Weights of a small GPT-style language model, trained from scratch on English Wikipedia.
Size: 26 layers, 6 heads of 64, vocabulary 30011, 108M parameters.
Architecture: rotary positions, no biases in attention or MLP, embeddings untied during training, some layers without positions, local attention windows, gated attention, a smear gate.
Training: a variant of Adam for these matrices, 517M tokens, 8602 steps.
Each number is 500 + 25 x the weight over its row's rms, rounded and kept within 0 to 999. Layers, rows and columns count from 0. Numbers have three digits each. The size before them is the row's rms in percent of the matrix's.

# layer 19 MLP up, 1920x384, rms 0.055, rows 63-135, columns 192-287
106:512544534490422529508529464575509543492495480502504529522472475454514505495491531518513481511523555562510535511495540487501473533521548475529453504507523511519486491510481483510498508498504502461486520489521486523481464506496502516494512475541488505515461529495507507506571515488496517497
098:484504514508546474476535523492509481479519494497527522497500503492496483492496486516512516501491493483550488498499506492492506505461479472504487508486490549547484522489504505526497496433488482472506500501510518490528506503520499502507448482497475487486495487489484531523551478498493468537
102:443507515496479530487491558513492508495502479494517472520501518491464524492509500522519492493519484495492476538521560492501511492508495496517498517498468486483465500498507516498527530517530496534515526492504479467477511507525453484539497463527492498452498466509481489469498526501529528461
107:499529498517489495483448543480540509492472512470489488508474511496514488538465488459494482507521501486479479494543500499522513550462488490515522491519528473494496463505498508503515526490518498477493546516529503527498494487494537488557504493530522524489501555508477486525490463466482566534
096:458513491478524535488529504517501509504507537499520529477520521503498469503478482461483453509489496495521480504506511496518521514504516455518506517496545501501486485503492491496523534509512517474551522527528508494565500502480530509519493464509525478443476490459456519488498454432472464454
107:482499545515462514487489504558488497472475462496495525473499484478498519498519499468527469482468507527514488534553523495519533458505518518491466472488485517455489523459520499479511487482542516525527508482478520501485454501519527487533487514493496520417470472517538455497469522496453517514
110:481506506502513460471507490510505482469473491471480510439435497490503519513473498473530473543491481523512509461553503499502536529516536457487504533492501479479489500528460488508551527499526500474551496501450491515438483481525566497502474536536503523493495531528513495505497456472519476474
101:554511493501562513492531505491532519461501524478520479517492447499480490498513483444477463516498503504511535533515490491535546480528511512527579544523489485480503505516477494536525466491500472544495549515499493541542481513464491505505459527496482484441505514473549526512525476496515543526
100:533520561495530552480529533491496490504492518463504551514485488482475500531498506514522549482484480494474472494524494519509503490514530543545500482488508538538473460497471484498543491475501533483510536487524432515488477506456549513541507503520517515497518574464470473475504513478502490461
103:544515482499504530487483462516489513502460491479496486493457502498507525502566527495518474467510473483530486492473524505495511529497530518514510494522521488468489499497477502510560456480504479511479511515501489491477526506468482499497485510529485518498523490516494514507496447487516500453
102:476485493460505495475543513533499517484487518475501474473535489506508472571504489476517502486539527557519481502476480519514498495514527506523495489542518466468495480468478542499538457545505495493503499457460541499511523495517509518489480509490486537444503534443471531488510530508437509521
095:463443485490502518498539489471441527488460518494521526509532512488496503483482516507490478458503540516538493469486529509470522463506553498508513495461532500518435493456494514478530478511527524467472525459524474501552551503488484471469503486471513514486499474483510512524479511504528496513
095:526507575492493489496516534501503468469494503471485483522491487469473508544495487478490490507496543504517518498482542494510507469510548520499490511497560529503461465521514499530499472484494484506477534474529532540504531493524495484529500526482538556513517466504510488525549481501506505485
092:489495500476517455516518507527518513488426484452544481475487494477494467496484474486532558515502466512510496557507489503501490514483482500494498514488510522507509469493447490502539498510515497496494520488493445533516516469521466567538459474466478512459523494553527498510499476506517498521
099:495509522512524425527514474536547501516491474541551522528496512480555471562529475523500509491513513482543457506501516499468545464523460473515512503555508498525507507518452491527494457529483505497528534519514470474460442483468492494509499512480523488514498494503517483506522494515485541525
035:481528507509461526499500464543541521477534539511514562440515504477501511520498478502504502472512500519493495506519515512529512502510537488534463509489513530444470507470501510537542490500481509541543483504527509518551529487541474535505479500482520490472488512447480519485510498501504461474
103:544494528501502470494546521528472505433495493489512518482496491498497500537511480471483522487499525500516520509489532520515492496530515474510484515506509526482418487478503470513518442451522503509533534472493501503481508517554498493503480527424510541503554498535530489494500497496498512519
102:491484544526489488492431493526441522509498515505478528515453554492522535486478503518510454526467506517531497478509461501528498543528497506490522485506504491455471508493450517505506515493542493521495535499508494515502467484480479504497486481491542488505522520486475520492472496492499523523
103:511499511510480496515477514499464500504554562508468492503524473478517468549488472507513543546451521520494473482461487501481520515537472512485494475526502477554479489521501543515551497496507472493505507487523511500512472498544540506483524506477524484478511522520486513481508463530509470505
024:493535525514480538461518489499539500517510547445457504435490514481510527531473467476519483467538517516536513534537538486522513488535514479504474500509508503479494478496479501549531499464512482495515518479524472509504509456546474494512520533466494535491466521481510520472503488473496490486
092:469524532473497542490520493508468540527529518486517492504491496468519491545524486542469455535505545520487529544553481508532523479499490517466523523523488493500482453501501500511509442473489498506520503472471497540575515497533466512488520505471487478485521507488487528497483515498527503508
105:538499516522514479437463516525520514526494515491544493491447491495477496491509507469518460522521486506484497520539511508502550481513500468463503560491507506533471509489488483519501497477536487496559503484474434552501473497486536456556496501508487493476541523501492523528484488488486516433
101:452551497495537493473545478495489488501499501452517502526535520480496542480507523476494527465547503488542501527498467482455509483516562497524498511501486505467502495461502526490512521509496488522480480447545497489507515500478541509514521494486459509470508560507486505554536476484503454475
102:497488530530536509514524499507482564519486532497543479478531466484546488504438460480518511504496501503505508510486515474518511477515502486497509474506478500504504490426512493469510457467505528551543504478468496507499465485544462498514521506452484509503471510454526497466506478521470457498
097:540495524516467488503470522462493537502506534487508468494510486494510499513510473493506538525498501508482499502512491531481487535515537519533518492484542498501469491509471476495483488450513491509536490479487500502502484481516526481505455484493478503476493517529511533512511504470502513524
099:503503548483508485525497501499502519523520532528535502516490464490511514504488485506530525510478511487558518482504491537532501444506525486535498530490504501460509486484532464527506488535518501524506499466500472477486490491510470511501530481503458511457489494510495520473526553454477498522
093:489515521527485500528516527531505526518517477515465533492532475497529521486487470474497538440503517511496499553538515433496520481544530528495513480490517528476473505411510477501490475532506513494534493490521528509494532501493506517508515504455483491500492483470474471517511456491467485550
101:454497532494505528496498507473503507515516499492497461479483514482532508549477516514502556460514497490539474508493538446491513512517479514505444474465526460491479482522541513519528482512463519470479544491487548513473502458500524531468473533451515480502485479500449473494500527524524482484
104:479565491469503488491461478479479472484498510448505526459513505476547515529529468511491448508463502507489463525475521514518492479505497525492491459515516540491516504505498551498547484488483486482466522492500534508471503495526484496535490508455546537477487478492462513472538536514433518480
091:462503513519527511471518499509484496498475501487493517472517498506471527501497502509515514498498511537517483503516517489490530510571545458518485452492470511489504506445469525503543528519515504544483536517538464521488500466501521511507437480448549504518464505468466471513518495470486479517
109:508509515548497480493543520497494510450486507496540510497503506506525487472508511522498490438507514489487517528518505493497500507491505501490489512451523538499496495540453492568481524503504482522540501502474560497495499500496511522495472505526479500493489505452495583509497503522519505495
105:475492513488505487484506467480536553487483534489518480505522477473490471531504451480508470512521481517518439490499492435521496515501479489509468537468523432431449486486482464519511507503486514435487519485516520491451487515477522458524507520497547515502461469559486535495539474492516466483
096:524494513538502497516543498488510506498510549452499557477506474484471477478516511449497529486500500499505469467515561502481537482516522495528499500468539515518498488496478512489522457468517497525468508483476456508504469501506532551473483484423528541474513456508487495497450462520484511543
105:541481499500539513498523513464499486501491506497519498513529536489481514489469492469517468481490559514492476522545499528531475459546510515506481495490513493486499483494472475544505527472526483553469500464553485482486517492484469536485464484493523510491509495440489487527488485512539512484
099:537513499476515492439522489461514511494480540480487493515504463515548512514482519501511499475529501521491499502507485540545502467551492473502539492497548516514518510490521500509436517453476526513464523508527526521501539501477509453469503489481452532496474537531497554450489487505517495493
109:542523549538452525505505520484527469462481518466512556507518493499483514463499483505519489517550490490497470525510532476474504469529501513519520538508537530449490485476502478532499500482497452502503510531513467493483510510468496502494482510549449474485498512487497487476497506515470508474
100:469546488492537507495536482474498496521504501494568521517466503494527490506518488508485512546491485492506486522544492523532492540464502452528502491425479470477500516482535499478527468493481546435518517508506512523493521475534492521508470491522536498513502550493494533473494466467509544534
108:485510534508518501498504519503493538463514559505464503490536522486487541477486489511556493508483506527477525525504485447504525455546519514475526468511474505496444485517485485510472486468505427528531510495518492495531491515524445508491493482502516541482490519503490517502491511492497522526
087:496520486548488505462486528504501516478507550472512523504490478500517523532469491467512497447515466508529496494516526514488520500563499518479490532468516461496453506533496515485496499499533502527494471469523427475494497494505552492493498488517477506549492496477499496515485521470494551506
103:461481488499523550485472487517451506512536515486513457460509487477504443529496483491495450459529509499479483499566488461511504496562513498497509481508512545491518505516513529552527489530460484505511510514529501546448496491493506503474506474467502512447520469492525481535499499491437481482
094:458514489501521495466523507517475523492503501534538530499507479498493466508481457528528468474493506518483519523500517508513515490546504496517523472546501505508475514545507491482511514492499508475513510500505520482468513512509473485469498526489512500498455536498484546485525499523461513522
104:472482547548490506533497487481506508509473502460574475507432475464463486553512492527474496498516547510547490535486479492518527479513540472484495460482510485509494487531485510488491507503511500465505515504494506480483469483514552536481503528483475497488479480509484516512541506502495468455
103:504530498513494492519472492522525517434498513515549515442481435478536483518479492458529508465503484492501465509461514492546521514494500481509501516493466553484492433490505509485506484475535535514488522485500501524539473525533541488537497473471552523520517491467478500498498500499501515481
097:533510560507449494502501512470470474521502510483505490477469502485468484506510517479501526519504513498457496508525500525568473461487517502533546492509496451464484523515497494525505528467504487501505479474546497452559519480510541544518484479522469556512455498443476457494504484488517525475
102:472525545479494474466493513522504509501534489472523467474467486480448493566490491475452520518507506477490475521469543527519500532516502517498482498488518505506495509536506498489463478515468494511460508467516506522506481495538516513479505501463458535488458527514456505486470474473471542451
095:478496502500515490462507468490478545503476507515529527491557511492474471501490475503504520523472514504473512492488525481515521506497505501514481539506550505520477469512461541510573510486455540515541510526561456524516481445497478499455502486501505501480501507509510479482489437506453477508
103:538493542500490540475514531478523520468502519432535492473474503487512513477477507455501451471490480511481497474516524511487518474491499515521507504500548516469519501469482456477525508451526523482515533497536498529503480515506520480470513482470526499494505526518468474497500528477485523472
107:512507481484493504537514514489515517449542493456463538528518507486483503555486550494522468526568511505474473490519456482485487491524482471512485504470501495473481482522512501510537512480466514488530489503487505481526501495495544466488489528516511528494484471496468535506528489516453495481
103:480508511479500473528567453521548473507489513473485536492516516507478483479503488490516523459510510501504484485467494485476517491515496472493517475505512509485467506470460504501532498516521536474475537490516463532499525450487514487465478475506540497506536514505479478519463509458450510495
106:444534501523526519523516558538522503500534494474549538497476489483507474518500489469483488485466566501546504524488510492506468490538502500555506531483494508455475488503465479501490448495496495481493490508474453480527473487497502455516492512479506511477499490500503494437524498497504511493
111:500523512487515543494483518542491527443488492492484489452490521472506483487514527493517468507578469509501472479534495532517508456517531506513509478538523518519504518489495592509495508554511480505487514467516495519469477527499507490516511484463534470490525498498491475515519483506514510504
104:527551525501472527526502493466519489496513533496494548486483471505522512468493492487517520500552504454480508485465511521509503521467477469487515508495492495495460505495508495575491517497481500484489536466519443532531522501515519506500512534492529497511475499479491539521527514461505488525
104:539496476498514547499488504511523517509465480487527514472491516480493528474526544473466487515559539473501504489489527474513517512491524509531496522509523532494509508530492540495500523513507493500523508467438505492521527490515494522497528506508502523499498525496501554470524507512523511491
106:470512548468525494479505523499535477486553495450494466497480484504477532488492496511509473471500496551528492481514529422493483496495565494478501495493494531537523508506465500508524539504478496561530506530527430492566478480514488477470489534508522548495501530468504462479525532522532454488
100:522542485531492531503510471499484541541526511478538519521514493462504493519515521513497480517504464469446481515485513506477502504506501499514431491490501487528483490464483530496550467439482522498524510473504485517501455482512473466494477508499470488474506523527517515473494464492474493494
125:472529499570491541540520516470520514499487497497494502497505522496485511509481479509523478494539522530491477530502486495502557522508480536543484498514492481510491510500456492489518510534540466511530518485505489539498512486496528486535461538515497485506444516496457519463483522486472482485
099:508489516528473492446508510497479536488493541472544531495477477478535545458496518488512450467474527513470449477511511456485568523470564516498468491521502536511498486521492524522499527504529482525482489498521526509465484489484509524501500502487541544459486507489501523472492445518477521485
101:494497493535492530529536504495506537477479489477513498506497478507511464510531523514530533511498488486473507484536501496510503478500486493473456489517495504536492449518513526511531531456494476546524512467454472463481486500483506506501462498458466516506502516486512506473512513478520495499
099:503529507551500507482499532488511498498502516525521512521486433469525475476490521466478473514528489489508541492539476488511562517576489473494482504505517503501487494481525513495471496490561522490537487508543485522499539516533473478529456479502500470459502499481538532466471490527498503456
098:497482516487549489504493486479455544447505524499523519535516483501483480523496464504519466494483477470550489466497479541511490500523514508478466460486530514520446520453472527489536495454508490557506494503477446487503496498510522541515487505517509549490508531475489553498475521503483492536
113:508535516482484542499511493500525493511519488522504517494480510494481482493477509533483438496495526518501508503491497508507524465510506487543538558565488505490510544449462542490496465507466464526482530481480475505483467516517467544520477499452532547472507522490463511487561511522453485484
116:485493547503519497448533481530464533512462480514487507472523565500489502506482501477516480519494568455513524515472516477458482528515501500496485483500492525456504495492412501532484536521488486485514524492556485506516524488499497503511510455495512516509475522504459512486530489502521488500
102:489442498498512539502485478482486502494488488468529505514491497487464523498471476506519479530517517515482531463533526417549522488507486517490476481516486512490484492506476487562539439500504506524487542471497504541541518521541508494498506476453491472494509473518495475510502461491505499473
098:502507521538506448467494507489494501509542524501506521481527467508480537499469515473515496477471526464536488511556579504501497529499497515508480475506511501511443493542498497531576509495541473475506498501551492520518523501551473485485501495504489519447527489478454459469480515493540500512
099:510546506506523517521486507498493482528494489482524563511527501499490472480504448493435475453452481507480482500519509523503498484506507502480500577485506507486427487473513483516497509473480494507504521462492458502502532477542511485511514512500520540502550553510502515513503503523503510532
110:499530507499525521462506518518520487513456509502543482470530518501569542504502473465531509508504487492491516523478496498476504493489490497471500501491518515493481493515485519500487480506505489504519506486508468591509513511500509508531499494448492539533475516458488458497549506521545460483
106:501480502516515502472509506470508519494512555458530520478518508492506517497515537471518489534491468510486520551503505517488501485506480510523516510508515521496525500495485505501545455477540504449490520484515467504483487498521500492485498482502504474499510496493442525448541502495535517525
100:491499522515441521537477527508504492522522493522534528462523480473456567517495512536483495501510551504493521526476544480517484494517495491497503512461483499524450472527460481515551487477487512493482539528533451460513490471513529481499485505481573472481550498514493494489474519493498510512
113:506483474505498496487502507520480518483508528519517472512449492487494546475528503481518473512459501504526505554479491452526545508495490517530500495512532516445491529404496506498490488544536494509483519515479452521507520495486507514517487574502472482503482572475534533488528478515504476506
098:478474519497467538482520497526464505493474527508487547475498490488475529521530513490442533477499484515498545505527484488503536487483496502466509467456482489487503504496510482522483502500484481534484529503471484475559506529513528479519514530497501533478537533455525483503495492504505506535
090:531519518501533501529507531517491459506478503510533509497501539476530547525485520481551502482538509483473471494533526494497524486496484480561517493516534497496493469480450512535491508503561450465529485519482472484526505472488482560538500508483512552485512508492475498511516500468497468508
104:532529472531509509480507481532449477511507513520513486508482483488538512497463543523497488486533488500511519551494518458513527515540507491523515488504511487508520473509512483499519520484518514502505481513519463477488501492515530506494527496514483508471542508509509561482524511536506514502
106:454516548510447514488505500511494521522491526447522463501448490477453542505468492506516502502526464507522524499504478530504521499547467494488489471505495507491479491491524497509510478488524504530507504479521520486511516472501493522516515479458509504496535518482456463497547480477495506488
# layer 19 MLP down (transposed), 1920x384, rms 0.0498, rows 63-134, columns 192-287
106:480516520531524508482481536485464465513450510516498486489430503458490533480496506488486503556462535497466480509494489545488505487532491491495459496477506481513543475516502524546522510501467517486534469558503485460516481476511487463544522464474496529493487484479492506509507451484550513472
099:494523532486515472505517476457539475476497439501488510491456505543531494494503480499533534515502464505500529540478486488439492512503454526491475487497467454479518521508499504504505447466492483496492504530468500469489483500561489489524525516505501478513504486524494499513543528507530485495
104:479543490531519465529510496492481452457482519538476535424481541498468473502519510535499486445478491530457487530482535458484504545530523524511475501500493466452515556516483513483519528498496469521510520490527479510506480470464493521499537523513534518475510554499529557528506516484513528504
105:478515463524500488495509553482507503472501513490493455546516500496491495506499539493475491477464455518520498503496438522486494492469469494472503490512509453549521515511502469436574512506444536536522496515537506496493513493462522548538470555546492507484535461521488467529475493483502556476
098:493471532473486495506473499514494501476520533511512510492552529521521485481494494481503472540511494481525482488435500523494513512474541469514513531520489479474511536509521493508471510477478492511547526518486489479505468481489518515523519491500533462486456518482488526440483495500524512488
108:523482528517509477487490502512477496501503500500456512457451526406476484490463531469527543527499496495421488464486514495502510500502530483474532468524498488478498512503465511478455509521520488495535483494511510509501490528451499524456490533507505495511497555539529491500496492530488504511
108:506469478527490538515479494445441491506472480468490500482484508458507511494470473499484497520503471512471491515506490506485508536518473521523472498522492512459523507470476491506530554536494508507480505502498494479481512538512539495496485510496507496468541505522506520517481530484497503493
102:512523489491478478475520486500501540493504498510412495493483509581486443522501492444524534534517488494502507500511486500500465474512497501478520501489490501522528489491486506501471506490530511445518490511474531509469492468525506510496462482504526469566474496518508503516479493482546480492
101:503514494510511527521517503500542475493520534499470523517489510521479470545473492479491544487514511449458527554513484525485459464471474539540461487558489523480514490497500484483499507490538521504490521504515472508487516487501476486493445534533505479479507466530533480491526565498511521519
101:475490518488495491529528508507483498499540485501450499505516471529484527540456462479492540485485499521468545495520478527526508521504488475475515500510480581506511522499523521546472481494538560481512493488537501540518480502546518505500492458521500491517480490456521475457501491484507504523
100:486495485526529524448544463501471525502463526513510536509509488545492468518541515489498533502481531534514512485513513505543450481505539499519489523477502520486535530504518464478514452505498485512507496517465472536519501530472483498483502502537511526524486476530519533481488574475489498526
096:516496506512503498516503542536459493510481522521481496543511512455465471499456482557469503500507494519454527497435495506445536476511515451501501523503490524476489496517518497484457502464496520517479479503511496523516512504473480493531550529481510476503488479488498459469513510480513526532
112:467491453524461499496511487491528552505486491492515524475493479596533482443474488514493475473510491495492491537514491504516517503530442487515484527489483451486526494488491471486492511509513485496544487465474458475518462473482544571515490487489453457464460524480499537497477519500498492497
095:503471517528506503469493472501533503502502520522533504498480496473546526470542509507480500494473526537458532566486485480480547496526499521478481495521513511514522501483529518517528514504528504517508481559490498476489503565502489482548564508523463511502456509479496477503460514517503480490
100:505497448474561453498506473487553475524532538539462519533529513516501492548539503505525502493479505540452507495493485462529488514444491489445466480525462505458477479512486505477510492485479514485527486456484518504505508496440512500481519537492521451531557498563504517532530508527503516438
034:476515507485492546505478496503527494545512529538509483523484481526512522482536486477482508472510500470466506498488445473506530465453522478533521455522526517522505510541471518467529479497485507533503528507517482465483472508539530521507499523507502442523499483495525527539487477529479474484
100:553496445516500507504514477533503463499494527457504483520506524536530510493499507448550519501490497478529516508525465466516491490516502515463471535501492532494511505507491488455504484495452481519449468559476498500503481489483508546487507511481518513527479528474513505527498498462496481510
102:492504497491434508507488483512507450501502469518501487484538520512486488522428514465484491512553505512498506484490485542519525508522494497539480476494518500451468510495507456491466498497533520527503535510517487502453492496515531513500428500581494444509530492504484505497507529472508531446
102:499481531502464463478496510479495544471497473520490492513515531489504506477536520516501495506481490460510501502484498485473523450471503513490511530520499488514545520509481512495508510529445488467497535480459473482449481472522511499522483541489496492452538566497480522530508523515537513487
017:472551430488524487480531525483490507493491462566543526504489530524504496461486522484489529505516521517505526493480481517507475494519502536509541511500483532489492510487533501527531491511473520486548500521441511509522494503532516498490490464542502427493516505493501506463449521513521507460
094:472517499485491473496496508498570520504521495479501493497515480511505470538506502477478491484490492486510519526473500459533544509535476479465507515481521518486422517474489531495487514496501484506528515477522502447493503491454489567511508482502468517517514468500466523473494503469513563515
105:479514504472463484499527486507488505537494526549513513519522527560467492492480502564512511506529508497503473466470489523461484451511502538493491479487486483470485484535488514508490513485535469490536490490520523512498513530514546536523530527518520499493524497526498534520523488456513509527
103:507486466497494474492516478511474484488534520474513477515478494495425533444511474507496543515514514486509513499517486478521495465507519485534493495513510541493492486490490489484470505518478513478509459475499460475485512493483489490484506461446464519528488531524486482528503470449504488508
101:518515523497475473490473476535486494500427487537500514520523531469495481459494501474456469541469489510499522523503510543483529536501491491480516517503524499483510510486535531475522498486512483491516458519509478502482504491506505491521506471492525511531529516533509486509502509543508434497
098:534476475499452510498518487508517497527472484497521488489465516655460521502477485513488460454532527477474523504518506529501482531503524445523495505563446506559510487479486489510533474488497518490480489505519531525494494543489478486486527532552492483484488479544529531505512488504523504450
098:475515480478513487522557505461484469530489553477490498487489486480528506465501511485471529547507494484477479552500465493493494524545483508467558472480518455514511536493494472509481487517518528521502451467510487449483477529558461476527533464504487468456502511535468488472507479450484447453
096:487507497446532466486448504506523571505471490483481519536508521547488514512510517535584507502511516441509497515473480463488486482503497516505449511472517490490510443537496502529444448441499511525508516536524498482490490492520498522518516500496515471524479513446480522518495492515517507524
100:504493481499540484499534474465527501511511526523493471557494490508559533502480458525520499554472482496489500492475453484512524496441489528494471530467468482483454491502496476502512514502523492497482468550513492494494477531468494522518512484513513488481507480486506499487510499518503433485
105:526497516509484474495506502480475461508519477529477531512515505539530545500504485484499482497483466492500508505468474526515506485476520498523498491497487514482460457536568513502511496486457540497495506475503526486564530541520533477494492498511489509480516507467488475527522508482481537532
094:462517498464511466475502516520471492540523494518491521503472500672497479500499511483489547493541487523463506483494488537526541465504473508459537484489481523503530517483509527464491453501479522519500511511512509491496517517473505497433515493480538428510461503514487474503447463512495484482
101:498488498530494453495494520509489488453521510502495555496492511566496488486517472522492493523504497449528498522521486493497473482513477530524504532491491517485499513564486505488449520504439521486521482484531544508468510501522539463474498456514461503507531487516496512504511542503558549477
104:491457476498480529475506492468534539541517521469540484509490491467479513499476500513525477520473466485467487512526485513510499498490460517531531475522483474473490510481499509481525507497471539470468511503529507519529522512505500501472495519488549478517514480508486506501478499476517514497
096:500515484470472457456496508521512536501503480543503547463531515544516484486506484522471498470448426505500496489517492498493454496516484485458501487485487497487505499491499507492454449507507497490469503493521519495463520455489516475526457509468517487511517541502532479471502466512509480526
105:436495479475486489476519541497495530486476503529549471494489488500515475474471497506520473504452511503472501508496526519481491473515479490522510489505474484528500503537513536475491531533492526499481542570495500533480490480533557505515485515490470523517492443484474532498484527508493487516
103:471505492464548465467484511528486461538534469478513497503499488536517486520538509519488504528456505476446524497466527502499472459523521484494509495486502540522502498503489522460501528511453535502427510492512518517521479467473522508479493488459510514523478519532470484469461495487497519479
114:551497564510473506480459543503517490472461492478506516517510487507517503452527474514497508520506463518482503487483522526490487489514464514543480561435502511469504458496507521494515481493515484516476490556485520495491481485497492509501479487481482465486478492484493504481517522514446481511
096:526519489480489496476501498489496532475496520539482507486508515597523474483477531475504489498523555486498536518528484477464541490531454552466499488487502514509446507463442493492475499530479466503492433507530497505524485484497521459506514539502494508479487481504513473564462524473518462541
109:504487489479554514525481445472478515528496465507528542510525480495456511496490512494479508544511493460478533522504520497521506484500472524521471485523525507500488483480525495474528496494528501490491488526476473501492463524467471512521481490500505497541525490537518541473504541488471450503
090:509519523475502501500486532492491485528451475459458495530465503579562458464477464475439494488503508521564496521491490458507484452527486499538511515476445475507462508492512526532499467457462508498527490513490531485517510509504479516513544485450526525450512474491516477477524513458481458524
102:504471490505505503448502503479507436501522529492483488494507511515484504524496434481509501478514474447520508515491515511515547498524515481504519502481495484507516531489502522485520432547456519475507510549525526474498479518482528492486525516458524482467482467467537432514494457451459543497
098:477452486506475460479510526464458447466509457514512505485510480574480495515471481494517469518537519459494487470498541473520498519455465474510466498545530519506493519488520484486483486478473506497455489500490527462465547530521444507533491475516491523466497494452504490457468462536504525523
105:546500504525513468526466492454472510496491468526498552483467519488522527478550499508565583496519489515477513501494521540477501480512479518502476519506505505498513470466520504511475536490491511495506486510497533519470485446516496515460528487568456529472500507529526467547508515483468500514
104:477483520498473532472491474492458497494515478535498473508506468461480513515518545472528524510483520507497547490499528504521498492528507553505505487477494508487500487532483466515520502517482506501473501496493522497502547527548443433516487533506473505466547523524539475521434507487526513522
097:439499474518471518500470490484510480530504485529511487490490508537517498547455476468498483497526517429522507492471516532495481474477434477473498472506515513496476483498473474495493506516458475544525478496465515498473493430515527480518524478470497478502502490516481471485515510495488507531
102:490497512497514472486514478546480512503513502470520486548548497556539518482486508472505506489479463469459530512479508540469498508465522467482506477513524496517521495478519516495499496458508510494496515507540534525479507513486487495493480549503520504488487511496501496468525488526468516506
096:509511472485488503529489496455479488497504498511534476480496512549468450522495445497498511471470480487458506485480517482539505489458488500487506482469519486494503493440505491539537516559503477495502540506503518506526452450519516487490490503495544508483492487457496473505541473527458442490
104:527492487484534509473496481516494517475440468506486486495508483453442527510464475572504502507463465534487487468484501551457462461512493491508493533450452493505514470495515480472491523510498517494539491511519514477512489534506529501496502477523478466455449472488486502494513459507530495529
106:462504525542507496515514489512501509535518491525476475495467494494495505501458492561515465545509456502515541550496517464542542521501544527539478549505477515509503491500490506428494516525453468559504498543541553468528503483533496495511517530501576486464487481517520553469520526547536474519
102:489479497441548488517486521484488492476499510485519512518526498519507468492478556491483480458486489468499490508533512501516516484490470488487478512518525463475515470502493459545523472474531488488495500511556469531520503499492526503529505508525484470459534499504542491478490524454495501452
107:500494510503516538465493529499507502507522490465515509483521477469510517472537534485481481519519467498476511523474456508504477468455514513521503469511484512465487577531513455478518499501503486501491496523535496428501507501562463475517511458473509549501478520505519470470471537525510500486
108:478546519497496470494501464510502500507461525491486504502513493478478504449522494511503487538475491529459494511420491506549544510462493522498508471521498548503499511475475515502512501532549502472510532474527495486520506470447522483537534491500508478498499533542507498493539453484510446501
104:529517464505522516486500507541508503472477484545510481504485540495542499495519522479513544501467479493508510527510480528489477501448545476492585517496528488526418510533596450495510472499479513489498489474494518512470525507510474535474504486496481500501467510523500497476522488471477502489
101:485502526495471474513498533553490497519483457493514519532479481516507498554529526521496560510496473510532495512535475507506472486496474509483514494526471513486476504458475515501499466516491464495524505510506505506507531477492547503514462520453487477489503502477535484495521483471490507514
102:466563474456519498509520511551508504481561522478506500507485500480498491553518472532462504534488476513498492516475472461561469479534510435499481473466477464520484508545515459504483518477492542520525481488513513501510456469500536472476467513517526484513538485505464472504466514538529449514
103:458475521434487493526497528524555535496492499510502496448502497454482486455492475481515519523479534486498508511466481514492517508501473481512480495510459481536513486473503523499526494481556510503481520485466448515514480513478537493490476480478513521487538471554492496505513526490539542506
115:467498491528485543489505473518531505556527482542494506492496506505479491463530524491475556508515501486521487510438495524445488536492511503517500487491505494514488514510469534508497503483522522471521476533483505519490515454498518490488456498514522463509495491504522511474470492525505474502
098:557556486470524454498515468494517492522485483488511508500493453587487510495491498523465538515475523471531491475487481469478468477549492486521455501461515495492514482505480550506447478498494455509490509501477482466501515428506506523522480507488514529526494456497521507482498508478501520529
100:489474484494496486516471492478465528454489504499532519481477480630514485521477537463521501564437474475534511497507531515492496531487463517490462481478480481506483503514530486497504495478529468516494530473476508493562493514525486512527488512484447506511529505489547474513477512466508519465
099:504495506478486475495506498495496464497519484504498498508483505522528509527539517467502505504521490501493544528469518550450476538514459483528546481486561514537492526534429504519474511501510520475480515493492531530479545499516517519458507504504512490492551532517533495493487475534536523487
099:524511544502503469454465491490507510496495496487517503562477537561480497525552494512466488486506518528476468519490503554477437507475527503524489472533471496490540534487522507515514471484525552493480486494487480494488510504498550482479496508489524533497455448507504521534514492493477498488
108:530511522539483513501493482485476501498482468498483508569489552525446549509518483509485537482486470494444513500492473515482531476534517490483543532509468484471482488519492524421461509532505494504468464489489494510457502532495467513487545516486502513480477548510508502516486508469491506485
109:508457496480502531468508471523511478497524502503502470527504543535470526470481592521481497541516507507512510476536502549471518467497482486520532488509502504528488508525525534502499490507462480422506530482478527506534457444523522502498487511544487517555455504536529535492479524488505504486
103:451444474481539468499529441475478512509495435485484471508514464502489535485482491477509471529460483491496516491499513475508508508481480492483572480477483528514513527473483514480490472456510473538470508477503511513497457530504502478537505495530502483500515506491506496555467485501516467469
100:543511453522476494496456475498533539460476455533487527509509507515480505498530476522462468511505514508502458483473510516505504536529493525526488526521499472538489522460495488489540478551502504495530504505509512479496517487519502530483506461488481486509477528548492488462475544492527505526
099:486487538488475487488471511518485469507477497490514502533525526537459490506498445482465503524504463501480446502501493495465550507527439506484515514515478477499499480504516504516488480498508509504500492454553504511483538481502525485523504448553554496496541490518538492492448484506484529505
103:474539466554499488501480543501482497494485504488505494519487506488492466505511453540499532503502490505521543527490428451493507522511511492480539551472477547482512464480471555497485492520496513497515494474501537472489504554461504489491538463502477478481509522496510531459510522496485505489
106:494465517509467493483522531472515463516491453495437471502493528468524536511516502485470578460519438517501530498509486498470477479489532445509506490475501509529522481514494524485501485506499514482426513493526516545467477492515546509545510480474538453467455535475520528466524485524535517503
103:501453501496511464480484447493494479490519526430478514474481507540462524488513494438463486485479468512530515456495516527516499529486432465522458555477493488490482525524519459507523487480544550518511501448494471483508512505518468454517529523472495495480464540467501506481523506466518498484
109:534475478520501508517486509475471522436496503480519486526490536477484505487456476465507487509540473506492516510482545489487489505500518526484473505493473510496508501503477500477445511479480524489538504494471535505530517456497520472502492492502506469515495534537510483513512501499543547545
101:495502536528487522518488496492465480505500487545506490519543506466459488520519506485483487467504472461430536539496469545453488530483531500500554515481504468524461482514506534485517513514516465556491501488519476517512487514488496494527491527494505519503504471477532448517470522508510508537
093:491525507442499489451483503526469506501485478502490468469486566466527496504528499501493532515475497464512501507492495492542459510490536471529474536523497523482495482468535505464471523509492454516499496519472502527561460470510480488491479502503534455502481518476518471523507499536450499519
105:449525500516519465544523532511481506501512534515512484464546510453497500496494530498475524515491469521516498499461487492489525514515496511481512486454515511519492463509506515480489495453518478540489531488490484505481508490502522469504531482524521508526510511446492483507448445477501516520